From a checkpoint of a small transformer trained on Wikipedia: 12 layers, 7.61M parameters.
Each number is 128 + 24 x the weight over its row's rms, rounded and kept within 0 to 255. Layers, rows and columns count from 0. Numbers have three digits each. The size before them is the row's rms in percent of the matrix's.

# o: layer 5 attention output (transposed), 384x256, rms 0.0413, rows 47-53,110-117,174-181,238-245,302-309,366-373, columns 0-255
# v: layer 5 attention value, 64x256, rms 0.0334, rows 47-53, columns 0-255
o110 108:117105155175148124153060117152140122154110105142138130127090161090127123143123140153122136160126140093153114104105121141169151164104109126122127113070128146115107121135184093114145151094137118115101175158098118149135177143141116118092096175145154107123179072141082124136145141131111100134158110172084115117112137148139122140123114154116141126177101104118189130119148141132132149120157095119140078140128142159104103159140176087076141132112110116141122116103144131096151111134109126089147118093131121132107145115106122118150120100141163112162138139093120131110119086124134129155120098147168094110122154122155141141153108055122132109096117149068109075155125132147146142088133107135159100115109101125114119155111120134136154123130115137151107153095154142131169118131107141
o174 099:127114120099109121113124161135154136089118146092154130124139093104140148141146096135110148120126180148088148138115121144130135095138093108156135152111124143128109065106149137160088130078092086153124140138139140142140085151142138119120151118148167097105070171083142107121120133152105104107156123089150099121135162115123123122121151186124139114162147125136120146176108165136143099129113138143153142128159112116105122114162143103148140140115132190091109132144116059082137136116119144168150108117117083138138163123112159134090095133137115113123118141149154147108143130115132119089129122160115082112156132106107167119127100116157105094118149199141116127158155110095125096187137100118173129136109133143150115153132109143111118112099128111185106158132110148174104105154158118
o238 105:118108154097147117128200093122147092138163126185128125085152120138135138126113159139153120153120131145145146112128153104159119150107137183144103141117144101075150146153111138106094156161114147141130121122103117120115094131120117127175150115185149081108159155156122131149143126095112124098105149097136134164089128134141118150129146073136150157111143139158120141130142078104130090094123127148101134113140104112134121144130101168142117130153110137114116118139110162150100144117107152096105120119142127138134155111164111144107109084074136165151127116158125095153087139104125141131169122124071121133187140178149110141098090122095169137096117119116106089110132142162143134131127165070113156114091129105123110100113147098141092103111143154116135095127132130126139141138106054
o302 094:155129081115112132095141185079122130107130139146118149126152160158112137124147139084169134109131140126126136089165153115115159152145138087087174104126154063108136130187079142165114118175139174130150119124127150166101143110137138159141085136093101078101155133115102157130122125114173108117142141115101145155100118107173104100141120128113130123104108097142164115125109126134166136137094146119124139111143161150113157127152179101127117081105106104152141097110132141163146138151140150145153143145158115121150088122120115098148143159082143120173149121096099106110128110140130146149144196113129094147086129108093182136119143120132073134128161131129163116124144092136155096142142130102079121145131121128141121119105126131143110110143148105130100107126141108107092112102157138
o366 102:126181134098135123138101112123151139096135134129123144187122135138146131119123132107112078176118101122097116152122118168128120133109122103129128127164076108112147165161089126125139139187131141137160044094120113096100149099099103095122131136101101164144108146187098103126093142127129165157127110124124146118146127101143119103127097158150142126084157134117105133157121099134118087160159149096157143153124109099148103164104088136121115124109109117130136161096136120091108130126112108135111104114128113149133109168162121117133144114147084160137122115151091146131126137139115131138116154146144136078106148115118128135092127124107159138148132115178112164114107125104146114128139141140076137136141166110135131103207068145081135141142123143129154160181131106145077132151086123
v47 101:130128143143108086155091114131130165128160151130108133130180106094079152110124132112127127168145131144089117124165126139137129124087142138111131133137153122198120137105165119098116097125126161137190126116129170185157136128097127160105116138142153129138061095121111105132152097136097176132147124121114093117118157158126136126143131171130165143141105121123153129179137160115110106134092166108068119130108100164126182091146144129092139153147176112131199100108147107134124130090148095116111115167173136153152092154108141128139127098126087133120150060144104135124092147146113104130160104146148117117140115106138113141159144092136132109145089106111133100121134104146124146112097104120139129122141123117153145166098150137097138098114123090140126155146125140122119123171117148
o47 098:141170116127122146088105113126136103113164127099115127149089138129114170144132145132091133106108108128117138135154127102173133102079110134181083120104143125115133111147135134143116114093146102103134121126162109116123167136166187162115079124125139153093113118093114128152128112167143163127103095117111128141087067100123127101108143130125124121136115122127157135115114132127111121139137094139131149111123139142138150160124117128148103112127077096155088114123067178124127109154094143143177131144144105145117163112136124107111174104097141108085128118085136126127179109150133096133105186147154131096092133144119127108140131134097139134122130152083104107147097123159137159165166076136080080162147143163112132158117154111138126090143139125137142133078154083123069128109162132
o111 099:129130177107129114089135124140135163102148125137145153098145087178102119074179142095154153149106092120118161093082120138118154172126102111123138142147139109156137100156091127085158145160106189145178149173105110111101105099130140131130103137126133121104138125115132124153154134096150121118120120152130131098147141119093099124124079134064092128102118172135104162130194129119129120096112144094143170139137117110133128087144175114149132181112154167140144115149132132124141104090128110121125096126132108163116121129112087134146137142141174131133131132120112093108119173096152098138103145143119168092126145130120120118147160100123100119139092119110122123133108159103096134108140114157139109091106121114135155096119121133117134104062175133096135132083152160126117152150092130
o175 097:076136116154100140140137131134137143136132111111123109152127178144129114138168132174127109153129083160093138092102121165086163113147147141142153156084158107146117181138132150123141125153111119156132138126140142119120103097134155172148145094081133132095139121152162136145124189145129138082113136065162115156152092133112146152133138139108100135132133137127152133137135142134084118089111131143146140136141129102129120121155114128101102104108116113133137124094141113144025115111168147100094117171108126100113118147192137102176095119163097150158140126101136112101146143149109142104131104083122114168147151105110122129150101132134114114090170121096117104110139110102147118151121156068140136133145071121114118114129133106137111161114132096136155165104114147142161141119157147
o239 096:130129086114148162141130179083087111098097165086133122107122100113165134152149115087081162132188209152170129161085127113150103125096111116151131091142187117142131088096124143164154162065124100154099114146111116117147129156130119105113124118149116119133120139128123157105119142167127120136133145118127112145113171131163163143151131095174139152133147102152100107101117097119166148140129109107114104139091141144131098133110116135113140130131110161109129133171139125140156171164127126141129169080145131089156146126104141131127123151100134110112100146133106182134118167127126157129121151130093107156113133136117146139116124125140147127104147122140117105112151152131115089093145162155109137163160170115168136104123094149131129148129147087106075109145153080107154133124135134
o303 094:133130081129113115169147115135171130156143141152126080098130148136158122101110139164130116131130114149133116103100099107103144119148125114120123115104102175130138121098118111130088136131097134106145123125156139195129165121142111151091132123135108119129140142111113096134161117103142113082127165095113134092114137108105095112179148165153131076152087124113136117068123137120104153174115099163130091083133134134117112088148117115142155109162083116083093088144175136135118126126140164082150132096127106107147118107166135146126121145155119128156149165123155131091131146117103118140099105134131148144123086162107115127061143169121116109137128141126157148157129093120184140123086140143140157144071146128094160137122105107153140113190116148135105122121110127071114117098115103
o367 107:109157177118151085080105119134090129125091137161117145138116101139093116120099124116178132083095138144129124162201159144126128126123117161108137114153108155069131144171112102155133085165123137128108128132148147139159123104118081145172131120096135117179152124150124126119114114063121152145122154112121162157112097095127132144093145123109149127150151152090124133158117123125135129115123179156121157138118102112127132105105141125109156111120099092129142165129131083115146146130128117137112076148104149150125190148115145095132145122101108146121137106135125124130104090107127139147170134116118140094100097070117114127136104072150098131120111116141141170108111138139095107151096094103117140080147138158126123087106171154109113173122104085107114133135088156157131120118105104
v48 102:153120109090140143129149100119115134142169159111124140164100099112146097111156119155134154136156137135151125120118129156115158125115152116148123092131137104141165133138165132131108159124183113166072138130141104120157153121107162127151162111156179139095146148088149081126130167121086132189112108132147130121101127100152141123115154124134121108100118089114102131114137112146102133162139100129132125096113109138098146132121080130073135174154139157112125188077136104114143124133136150142133152145163175116124123116122141163139149114102119152174130160164128114152136119099152111143134119094151135104128088127128143129124110138172149123139166076174151118156118088139112123176143089172119141101149164137114137128109110141129154149185129174070112115095087136136143139154127077
o48 103:093125135161142129104146102130121110121131149151117137055178104094105134084094167112128148127128164099103139111086100109138148158085119143144080127104195121146129144113166128108153097105105128145101100163117107120129118160144107130147122126121115130150125125137123162125137119100140104108132115131120131109136109091173078136143149144165101168115093150155182114132145124141121095160111125109130108156099146175103151105132109120112088174098110172076105145159117084137109157160135085114127119113098106111102152107152118125121157099143115144093128140137124106137110140124109153117120121157171096126139122161104132135151116147111119136131117161138121112129107139171085136138149100102095061161186130149118125143108135104094134144127194118132109135128092137081107135150143126
o112 103:133128142145117180103179148131136129151125139161109124163120148090117115152136110152062116082137122129157122114100140097115130095116097108133110116130118141129109128169102103123131128131122168142140160113119126096096085162110124180108093153104142101128126132159142103078116082148151124066162155127141110127112126107131099145144112108097165151138113117126146147129136132115109089159141142126121105079102127115144115137104121130099132176123134159161110172135143166132078095142108146109133144108108162105122168140176102159087108123125153132124114110073096111087100107138142132174113133140126155134122098174128144080114100130163147151123130147133116151125134099162148146058153173139130115157129117098127140127154133092104134136118108124145122178112149096144110112063116145
o176 104:128095116096124130154142150115122102156149154047108120164114108154104129111119135150174150138182131124128145121125132140146085117155118136127082123109153126120083129110132091168150143138126142159142153107116104160108125133142126115117072085075131110144146143105143117098093129138132107178151110145139171159096151170129096118151107123164116126127147119141116107174163129115100117128085096122126110104125104168143119128160129146102169111120141078157142109140135144112161108170119111116141144157145098117160152140100088141133156133088149181121138136144110142173089145133097133130131125113127109121154121152150116152108128091126119165138143067164174137086101140146104145131116119125113138128143169118137182093100149129116120119172139141164105141124163189142107098105128135
o240 088:109135123174121090153091137102111132102133101123174131153142125144145147129138141091151116112129134152125150118131112177084154090177068106141154159131139137099114156137147181139131120101121109127112141126099153147137111145172094135155114126199108163114130144105129096139112198159155174124121099136101120142202115176127146132150158141126132119096118146122097138101072115124147129136149088109126161106171141109126115131132151138163109106107099147131150123114144122158119158116149142139106109133110119138119104118157113160160067142153142136131133121152145141087141151104107194128153138096108156120169137156103107152122132128140111166079128141114122107115116146099102155125109122123103148127125127136090106162105132145163121172123147148129126162078112150090131170132115139
o304 097:112131102158156117097124081159094133125123114140136155109092152109132150159114151127096151128094112141112107133153136108116115115120178140133113177139107151140086081116137096098090097131145112066161134138135159151144119149099130106105091104109103136135142129162159142131123109098093103146154118126120084134123123146148118104129093117160163140148118137117136165126169157101110101161124190138123151141123136119106125104142134085188116133156096110112092122127132154115176133065117159128124098133129139126166146139098180107132123130150112115094124140108131103136150115142154097076123092158132098160096111096128098126126125121106113127114163158107095086100157118155149089097170129118117155098110162116167160117119080110111131090092070157130105128130134133163128128142130129
o368 095:112118129130126140140124120181111186134140107096119123145137135112164093102116104125119115162133162129124139145110138139127136124152119108095152103155104071123127133131109136104137108159110134133127074143118130093129170100159105082174145130114125127126138172151123162155139129149136110136135189112154093118103135143084161102139114140098106136137132080166105138092119146129134149084146138107126094167123107137136167128107126129128152116127165112126084103130149140117121065155099115092132107098118136118099082189116139113115129159149164097155095125129121109139125158092129127146096133101144159132110137136184114114104165135141156082130121150077117113112114170083118106118161123152134080130172135129144156102139169113170158123128125111151122055169128152097137112120137140
v49 103:108088122152116151126121174105137142127128169125089142138167115130142128153153135108141135139119117114146156119152127078096107106082149100158132128133108165176120129136130139157135109113149125105091155120116109110158145119085115119177126107089089098153142166153128114106144143110144112110151124152139136122144172106120091095120162116119140117075145122104079123127112151136117148142133096099165144123124121126152104106099110116148181134108161134128156098130124121119144066109138126110131118156072110088166079126171122127106137118148164060135172116097119148120140134105133172153118135089068109138153154143129132161133098136184101105115154123120109103139158107096121148150126142126119140144136119117137084148153135080127137159168139097183131145117125108083144108099098153
o49 104:147078116116103128141138134139125138116142129150103088141123148139140136107169132076211121165099094139119126095110136123150124136085126112095099152124127134140143149133125158130117112091124134110114135040123163149127130127153121106121141141135082095149149138146153140101098128152143136111110103117140073111131137102121108035127115111144122120118135085142125092142145145141162162112138107129131140155159146112119122158114125086153150128142148084075145126147063117133174134158212145142117147119115117155131160141097145156133125120150100100115117111120153135134137102117110121085154144095107089130118153121131174147131072103166106117113126120165121121108143125130163131091144119117132116143110105119149170176111128130109123117104125131160121111155129136127090114117154172
o113 107:155196087111114138091113140113123104086143123158144131139152084128158142112136138149118124132145179163112103127126129150119101187125136120177132147117125112113146109079153062153134119117120159104122147131130117116118151138150137117144130106097127113125156141162137155147137137128127109122091107108129115118149138065131120151149104096119111103130168162133132105147118138096101126100100126155110162101135166186115108131134133123142121090118126100161160138087136136121115112093103170130121138128108167069144115110192144096106152183117105115103136103119125180158133118135127168102127114114146144117110139082164102090125096163067071126093137125147130111134145110101134116142146140167136134125103131099126151159105147135139176127172126126118096132146126147119096129123092084
o177 106:140128122115148165146173130160103148139138127124166128108078133125136126153136102114098122126110127119152116124141129068089121166117118129113140135108102138162152168127142154151152165135110126141152149127139122151110146121117147129151115122123188161107114134107112130131128172126165150127144174180150087134148113107155161099158152099134132127192150122143145141119127149181103124112074129138134126090148138130140129136098124127109145118129160152112111085152143141083121107119102095089113134147120065120139119136102153158116114123116113134130144109119141072113120146185135118135144136119120159100110135155176123109078138140151071179146102159110111138155119122202095103140134143090142095112109138168165121103148099105132150169141143123112116162097134169097141069124140126
o241 109:151127126158115101150121104103141119151109096106166123142113127136148146117092106151110098112148147170159154149145132172106134106176127147101154095149141120089147142162133111125179120161121120169114101087140126115121108145109152148050137156129186148147082123129086112101137115167138081148136114085102157145120148177124152151120128136105133130132088131145159161112110078120109153122151147155071147154134084121106152145158161139147073102148113157139105157130136134112141140140109096101132110159172147146100122137143100129156107108149124139128102135156112119144148173114137094132130131136131150141127108137137070137162139152109174095136103121134124135156099149133059130149137154107101156119124155145121110118095149168154097107138110120117147097130142097169132157108127115
o305 098:119185150135139090082145110137178145110130161142126136113160161162062153150131136119105156148140149096124113145161081147099127099142106112110146114150160153110103103099113119109115082108126122116141130148145095153146129143130146113149120098138102153108136104101129163161156152066114148129155128164160148115182138124108133182122164117168149177135132170105130108157095092120151097091101138115158123105107163101140140138129102152118141143098110130157127106101132089157115166119102102181131150099131135119110154127135115134146138121110112148146105117130124150157153094117095151146126114163124141124129188114126126116148128109100130124116154108072152129143131112148133088158111094081131113105173158123130152102143147110145141137090094105139102072124124122160125146167102111
o369 088:127121173157137156159136182129114142111104115149085145114179120122123053109103102096152150154119113157110158122134125159146123125155070145173119136117109131154089134130109131107134156156154167127132099109094109095075134115109132123159127179117073146144134111140114141110098099110117139121128137134109124116099110158152146122115118122094124104124120105080155110116155149160136130148147114095128109162111116106154083112133156113171055110129119093112109104118114139148126148112141155128122116103135124142133092097102078103065147094119106114127125148133140107104099164101126138169136133099139114137146108147136164176145099147102145153128147129127144166110112095122120125158133135150126121138143083092133141110154119136090083123118097183115115151122126105089083117153104093
v50 095:187123154123166147138107106137088073143130120109067100052120133121124117102140151133165134129136090122138159090162169180095133109147149141116149158138167139126132121125087115137132059130143122133144174105140133111106108119137104123160154150135134115113121142109156130171118162135120147126122132134130116087075117156113143119172151129146118129086131146150175169141134124132156108164133119085113126126107116103092144137084136110093113169128121162139155131144159103143128101121111135138127175190158108128121159087153130147121111106102131144079152136160142140148123139164159145138108135139142131132116126102143134122141162138122147116120139125138165129115158190150155116113098144124159129156072083134132101154120108109137125126175116145138121126161132121111121138126198104
o50 094:148143147130168111100133158105157139105172197094146133152147179164086126100130150133105144140122085128130165141149136105127130155161098131114108152095126140078163151120116118105139120114167153138158134134145116160148149125123123103109099155132127145126179147122109099147124091125138107127141141085105086139073122112138079171116121144124100098154087135143108140098199120118070127118113154132145156126142118120138110099148166109137134140114134154133129110139115115099100158091128127123123107159139144109144136095140102105148162193110145144120131096099118153120096165165147128121139109172135108143105094129118127113135102120110154133136158156106101119136108175136178082145140138144139149088118154182105137149056147111146144119134172138105125120126134132160146113120111120
o114 092:151146146163118110104124133122163149120144162142130138105156123160096119095173128231100127151114123128128085164140174143126136146146153116108112119106146140145151123132157117087128166140079155114102131138116158113117128118107137150161155162132102127097129143110109142122156125145127185108132138122134120154132154146165120121122096134090154142129134159161104130156158139151137125146098101138145071142163108177146120154149093127175108142129106145145110112167129144161155109150107137129109125121116094139127134137088118141105179118112124187152153176093134094136135127130133152078123125166112141129139130145134150158115112089134146132142116088129152147113091146202145107130136148163103117106169150164146136143152076110106142107117129158120131139117096106135115077102172124
o178 107:136126110143138169156121080115089105117141104167170131127107131104117110145081087114157135135152153130163135191161147156112106129136109147092111127115087135120165125122133153132123114140082170165061107131144187140123120119140112141122116081119128140117135161112112130107132128119142146132139098149142127146112133139105141120160154095111104161119098135106096098142145167142140111164109139143137119105125126129125155163142096154149146160121077109117173124129124148128152108142116166137171114111113132124075108068169120147139107156158107153106099085115126154128145085125160124136125117178160126120109099132082189130142107113163109116131130126158159151105152137123101076121109162142097110146106129144174123116127114103123066149122110135143142100184131119150127133126172123
o242 089:100129085097128103133157147114074142118138093132114145132107090095146123121098152084148116111148092099111154100093096122151139141131098099169150106154102085132144175150145096119134111112154118148126110137125083109177114094150112096131150144105137132120131112165135158133113161134105097105105150150085115128188114122145099141131110103086103104122148119139150151146067128146121079102102169125138117146141166148073104111071127133093152131147131081138097102148135110149082158097138126103157098116114175149142090163143162159123149124125107101101133131137174123114121146115112112084141148090129091159159150088139117136127114118110110132140125130071112123114126102102150162112085088111121130146117131100114132129118123147135100113124148079117128136116141139104134128126094102
o306 101:076126132098112150142087103177131152184114144105095115163140145152125150154157126138142139124126150157086128110089129142130119147093155136087125162151143153157104112120136162166157128116120124130139121117139165136144133115102141178107141108083149146085137134123144138138146073136158129102132137107156134107149124120112125079131121158142121135158146108147091096125135109135120176166146094153127153082110092130146144138151132112152130139150139149103173159105114151132140109123169086107102158101129068134113174145092113106116108132127144107167079152132119115129129141092113119193098112118127157131116108107074128079190116147158110130136130115096153129133135100084113152116126167079147115122173150101150124116132131139129142118112100131151122191101119134132134121111110097
o370 097:076109105092100114122128142159130141160080126146154106121120082145136128144132152103111118084150123173150120113130144156136102101123102129096093155119135126140138132166122095115129099132121121102155118108130161139145079134141140135134098084131132128152106122110110087104103148124116125116108151124134118140145133162115135140090147129139150113149151145095106154149134111104130162119119137074125119096163146113138140101153166122192135115100155129112117099118113125113118115100129144151133150082123173124116140119168122108162140141104089135127170100156127130175120109126113165100100145141116113121091153111183127120119142153126121151119154180198154129116136100093132125111160103144126182197093187148113118132121165141078133142107138150129129097089098168127101147197105123
v51 105:128119124112116098130133119182122091126155107148149119115169114150126127156136134124159152116156113129090133167107110100111131146139131126131100165128175076130137152131127160131118137154142143142102116145113089107071086137124111119123124121133143146189148149149109116077139118078115104097121117175126103105138127143129144100159099124104135089092149143100136156123121110141120096132115127119119176133121095145108143103135143119127146121138128119099108155069149146108121100133143101126097138151101148080125109128148120141126152110077158105155107128151127099110139123147060105118147165106126155169184126127143128114113128204124150132137130128140138158121161170126092102103081061122095128087142124115148169108102163129168135136137116149126158104132122094181139129139159078
o51 105:179125131097137119102107128115071118149169139100115110118145118100127097137100119154146183116133116157140156139110128093126094128163161163137136119136090130133148156144100163111142127113127137090119139111127119147095126111172127152142082140099131122139154116127125073123101157166108133101101108129128094106090129106150105100136137149118107120163088099133148145109147150157117139166123131157117147115136160123120138088186132114137112096174079154126107150153148154105118156177128142139106142143113114083110150140144111086135146124183122142137130142080179156154131075089153131142175173140141148144098101140145175180137073142115148141162119154144132142128162111078126137120137130165107112161109178138131155109139090108120160139113140142126132163122147120158120141143138132
o115 097:136136091150146156178158116105103108144139118145156132137107135148117144134113125124100109087163129165130183122127175138116159108143121113164154096135138127161108099125114118114116133084157169110132126138136097082148146148138104174129131108112123119102090148170111119147102131088138118131089155112098147178118156143117147134107109075149128114139110144138154137142114145121084124097107095085155116135161145094135117110149123096132141112138117113125165119132080110140197098110098121136111158119113125130114186098112141136112112144153096100163092143145121166119183136140152142136166153092136096120114135096067140092120143125162166150124106128116134134127143118123120098107134089134172137152112089135154124087119115190134146135154184129133113149097140107101147109166105166
o179 098:139126139118119131113148125162152122125129100120166130121150136160147116102124104095107127124108084137131127183122139118139087128106175130106150099169154162112148171153146120104128101106132155133128115140151151132147124147148079127160130179132110074152139141179133144161132097113106119146169155094096118083088118112112089115128168152174138159078105137098092137139133107152095126117157141092096120137136111145111132097129142108146095136159164149144120111124165145115170119098138110132094101142096122137112131137092125135122135114129158095117160088133127082140108148159126105118120093119123091131118134142094135133135126131104162162123082113129119107140132132123098153149135135179125127155172131103080167091143121104099130091132146171125161113106082130185117180175134169
o243 098:119137103126165119131134127146138172129120158135104127113138124156129155119135140118110112126138131095117125138187130116091158130158084114143118150097076104126132091101149123113143137151106098153096098118121158113097156113136095149125128117119146150108125079050073168148152138117137136146142127129141109143112121135132125148140128115143103161167100120122103117153102197128159133114100152147135103147100079139114099155112157161098115118071149125185123132080153117132110092150088147155135116124124182173129166098136148132128173119138115202111131160153132105100149119128140136153117094145149153161123107146179096173113128083154123119124112091084112111167114133147118120154155122135133112149121109186124129153132128137114115123140094108100153097128136114096145110115160141
o307 098:104139096147098140128085071109126124094154125125123125146095162140117084148135152146131090142162143102094142120097141169119158125071096144118137151125111151163138123109150145164184083130115107093138139135129160150168142111147146161131118170134114120114141176126136140126122104164146138112146129156114128161148098118115106126114097174086104115132097123135172154124126052067123131135183092118097094126164127123137105126099124121138117125116106153123102136164153113081122145108129114112150123146117112135096119137119118158108168159104126148087120118123104129128115123136137108113131145164146133099145124149112114121114155160142071090082122105137162113095088129143154106124121147117100132159109124104162151168115103143102090135163191124123123171111112169126131115135129085
o371 102:080140139161093153108120130140132101136114137162120122109121095101163132138147152140131110121091097118119096106137159164147118133117144140084088150174126112097145163093087120109095133157153143158130131148120098106137097112119126085148150117089148098130138113121117124132170104108092132145141085157152140141149196116106140116110137096106150122103118116139146100126115101149117172175126099146140131108121153157133141134150111152132090132117166098064125129118103128135093121119154111096153148093129136083097043134167114121152103126173149075099100088140085120095101151124101162134099121144137142115122140141129130156102168138151154116118158203107099147127077173120108100135126127116167139121132139101123125128129119136138161142108099149118115135138101104145120152107123110
v52 094:116107110152121136098161131154136117114093127143104142124079148141110084130142114100130122124130100118157132166090098159135130184116116112156146150203114118142137124120129124103126101144082138125110144130151095130172127116144104163117139175165130122113141139137151117109137127093103140153149114142121078123155116177115097130175122120173180126104137136072141139112117164148093129151141106129095119125122122158132070157103132163151124180110099119111119114111110110080110130129146101123169146142137119078143168175150114148105133151139118167127111078112153181130076103136118158146183110136175142170103150119145120131139108177110131116125107131130120114109119140160147089140155124140109130139121166158103088107146109132103151093090128133108115135114138152135134150154167137
o52 112:074159133110144127137129118136134143126141161189113108132134143143098056142137122088105136113181135096181102082161109155107139118126144068126163161124107147126122155128119107144147152148142123122129098155100139115164130115106135152117138107117117100086189151139142108101102137094102106114092137106137131158139085134126120100166116089123115061172100130160131148101130121143115107151175146090093088152132116076111108137130098137140112134147108102125124105107107144099123158077115103100134146129137155139145150101112141124169130125132130143122146134202134162130091155151105129121127110160114134132125073125126133106131151108120112120122110113122112092138141142140101096155097114113120150119131158172144079141155141096142118108150131068126137145150089110154128131162127139
o116 095:094134096135148148100115097124101154132124139105144144098119112130127142101126125145081146109166120120090068199097141116090108126134104140132152121107122099113157103151146153104106133106168140134138136154106088112152113101099105117115124142103113117117115158165130118149150135093125115169150120094151112120154126097114115104139120168116159130134139121082125193176198121156135169133135122111138128120133137109124104157140163172112109143138128091089127104142147123135060145146168134129147093144131124135129143175167096133141112105118116090089139160125063156112122186124137127139128092108130139114129105102150150101104107142145110164131142138102125192151121127149106132104069108165098126152140112126139118111111154095105132116141098107111113071125160104132125131142127144
o180 101:168125093110124106127113130133112123128117111102100098115092108104152124123069096158087126110111126104166109119104118137093119120147149166163162123124143109118170127087150145108166100161141137096117142140090123093076186102106127133061124086111146157120037092102081128125087117113138135086112124139106139106131134145107115151124106190131115125128161119108129145136101133140108131097108147141140133120152158123166139100130140116144145139142145132149107135171150150120145130109121135147111134134115123155096135137138091118149085138147142135170163122130105106137147119116127145147095146094126143107150135133105098168152159084132136109108108076081141124131165153129132130101156130151176110150141137150148186136155157082138133137135132134137077187130131160138122148136138134
o244 096:199127162134119112164085151141108144088164140150134118095137098142060173109145139116144142142118122170080145099143129099155133106120160137144113127146116168102126158132103165169091126135094121127132151122149143145147088169119132115136133120156090100113089128103139173148120156143097146118133170137137148135112178124130152122087159151107137154093091126179100112136101111115135133091084137163126139115117101147115175087148147164102166128148154110125136167132125128128154153150137126144152107136132133121134072117154144125102176135109123090127145119114138105118125128129141090103117162082084154177117200136131159068147120141112147177118113122151129129130136139143137139126146161136132116119119114090113152109106090171139095121110133118118147136125133133138115128097103134
o308 099:114156117113108114089127153103104128130119115106106136164110130139181119159156150161145129140110149139088156119149179111130145155123138177100134138124114151149157108148133171137154149122115128144166105102105147160079151042133147126135107100120119167126117143148124154121164085175131132135143109072079117130117124079136109129123154130126107171134123141091137107142163153141138151159123151154112154104120165145195148115134160166124089100092128179121118122140158137124133133154148153105075156117122100115131106126142111150129144146134111158150089134077160136096090136132144125159158118136173133109116131109083121126096119146095120123151187135165116155126107129110151112159110119168127121096110121109110151166144135155114143158152168125124124169132146132100106124126101115
o372 096:156128106119082138139112134167128091138140140104168141097168125157138110163137124102154156145142156139148143107165142141127104135137093155146144098075148109145095118111089111143132080105105104116159142119135141093140163139123127120126125167086141125074116104067135167116155176181140117096096090150113133126144107147150145162135103113113142143149104143122150142085094090129167130120144122113137118149154121141103095111142102105124144124109089159122159116165100117127082109105106095135126138116185145152116097141103161144119141136139133139089123169115169109131146103136140162135131148154131104113139114177105112161088120130096085093108121134168154111108159120112138102127144101094149064099137141118154119135116106163149160133136127177166135086129125149126112121086130113
v53 102:100077174089132129151094116152138106146125131148092146105151157139166135115177145110154139108158138113177112127167119140134131130157099099157124163116167159133113168141126128122128152141149133134180152114116185113076120073123111167140151130122130106163144139122140129144142143166124139161119166123143156105157099162121143160089142122139109112152097139140108090128156146188152096157138128148136115116107120149140147085149079139113131081093127135114106125150134112143128152164090119159142111136130136126125127131137169126141176068139104135128118141081122123131134167145141153120134122166141126153122163128085074119112131133091107178159112140093121146137119081132145136146119124136119136096112147089133172111103145139129121124107095146127123143174175144084140076110144126
o53 102:126131097084101126147083150122146139121087141140111117125162150152140169143154127092173124100117105165138088112154111127129116116166127143145098089124142163148138151117121120168165080117067145166142134122128121120127127122134161113124142100114107119157146104170144159123176163123172122084122163170118132091158156110132146128122115129124140155107088092168070133138119119107121134127106123173139170141122110161139156091118134118142137145134135147110144098139122168159112143160138130118128123106139131145111134129095131113113109112119077136199121101160136062128125134141091109117111100120066144130138157110138100128120116140129148126173100081127155116158166130101101148116130209094168139147126105112101158125096099133123111154151130135127101135134107109122132173119144140
o117 096:134132126123150172132158075153105134126130155108124144132180120152143143121114136136127109100151135161148129158134107135129139116105116095157110122115114138071120121142158155136117134121108107146155139174134144126115141128133093103163123107112081111133147107124125132127152153130093130092088149122098122158143133144141087132131125096121137092105168107123102088117143103105169144143086110115146069178089144128184127084149167174096175138070105142162111095139128124178178091141145156106172125117132140150094154126139139141143126111126136134094104118166115119112147132108118132138142101115154130120146135132127133103155124098061134138113107121079116133131146129134123099157123113160082137122124093199134104139138191126117089173122111133106125079115147120160143095145123114
o181 099:056114120183116120160157127106120118108145134115099135135109116114103106128158135130152097111085122130164135133177189084134146089130149121123190143116128143110166136109090115156113125131119189123104122115107123123103104153141138149174150113129132131129126077100115104107125092139187109119141152153110095133086139146099123108134116174149130187111104104149134121127149117133128123120129121122121134119112116116098112144127109148110154144128084145129102167169139125136149161143117107146103109134144150133088154125120112119102133141110172158143134156090127116144092124151151170083118122151142131124118076137119176179136147113131130113157141139137133123084145139116126117159131095127153113173108156093089154144125111122147098095146129142176154114184076144124166103173119101
o245 099:138121147150112142083126155161129144149164131119152114107078095066143125099121143132085107148120135145073134123102121116127078119104100145171167150133122130139116068137130098088105151148189105121139085125137129169168129132099149162072116129117132136092123111121144121138119070105108126171152091098114116129101068106114133141152129109129144114171118130140145134118123136125134115151140173092087133133110113155110115122125121078104083125176167138139108135124144118118118130107099130067099124105105136151173155106139137115167122148120121109076147158160099195152119125124121135141125152089142125165108115121140112126105115116148140086120134147181100130165123135112117119127160123120133085098149148132120101137126125138105143087114172134134134133108109145137123166130102147
o309 106:130143132140102162184172165107109121135101107136104159125150129141110130134111139128150095134136122118136135109094140108166175097126148137131157113149133137132109106124142076090131112097117138140151127110176107139164115201116162127123166138122164147125105164127088153109138133154133176111167146109114156130118140118103142132078132090104117097117166126094180115142101130114158133122113100102141115126146074130093132180077144150119159093112120112137134110149099127127131148125171097150167137134172125111129156109124116133146125119124123124148145117130082137139180097125095121157109125112153099108135169152132120127118113132124093129072134122096140095100144136172151157124078106121142153132115164161135077088136121168147154156098072090132132106122138160163132099118113136
o373 096:129096141116150110119140123092105123128137115155130180100101135096081144124092109126146166145153089142117144126075150158112106112151121158082126167124167085123168146157146119116141116139150106123078118113130120094113118091136113167131101113081173142123145152135145137121084092099085110111101156122133107128119177147129146134134132144137110144118143166088079162136134156161156163118146164122148157151142136136134132092128128123110145119143130146125184100079113120145133117135159128140122120147131117138134152135166096129126108139143115126160139118064117127146109094102131135147120098154107133120101136114132149130168154119179187133136124123151143145134093161094153113104137142159167146156151149080130138147126118162164167135115129131168163129073092090137153186152126113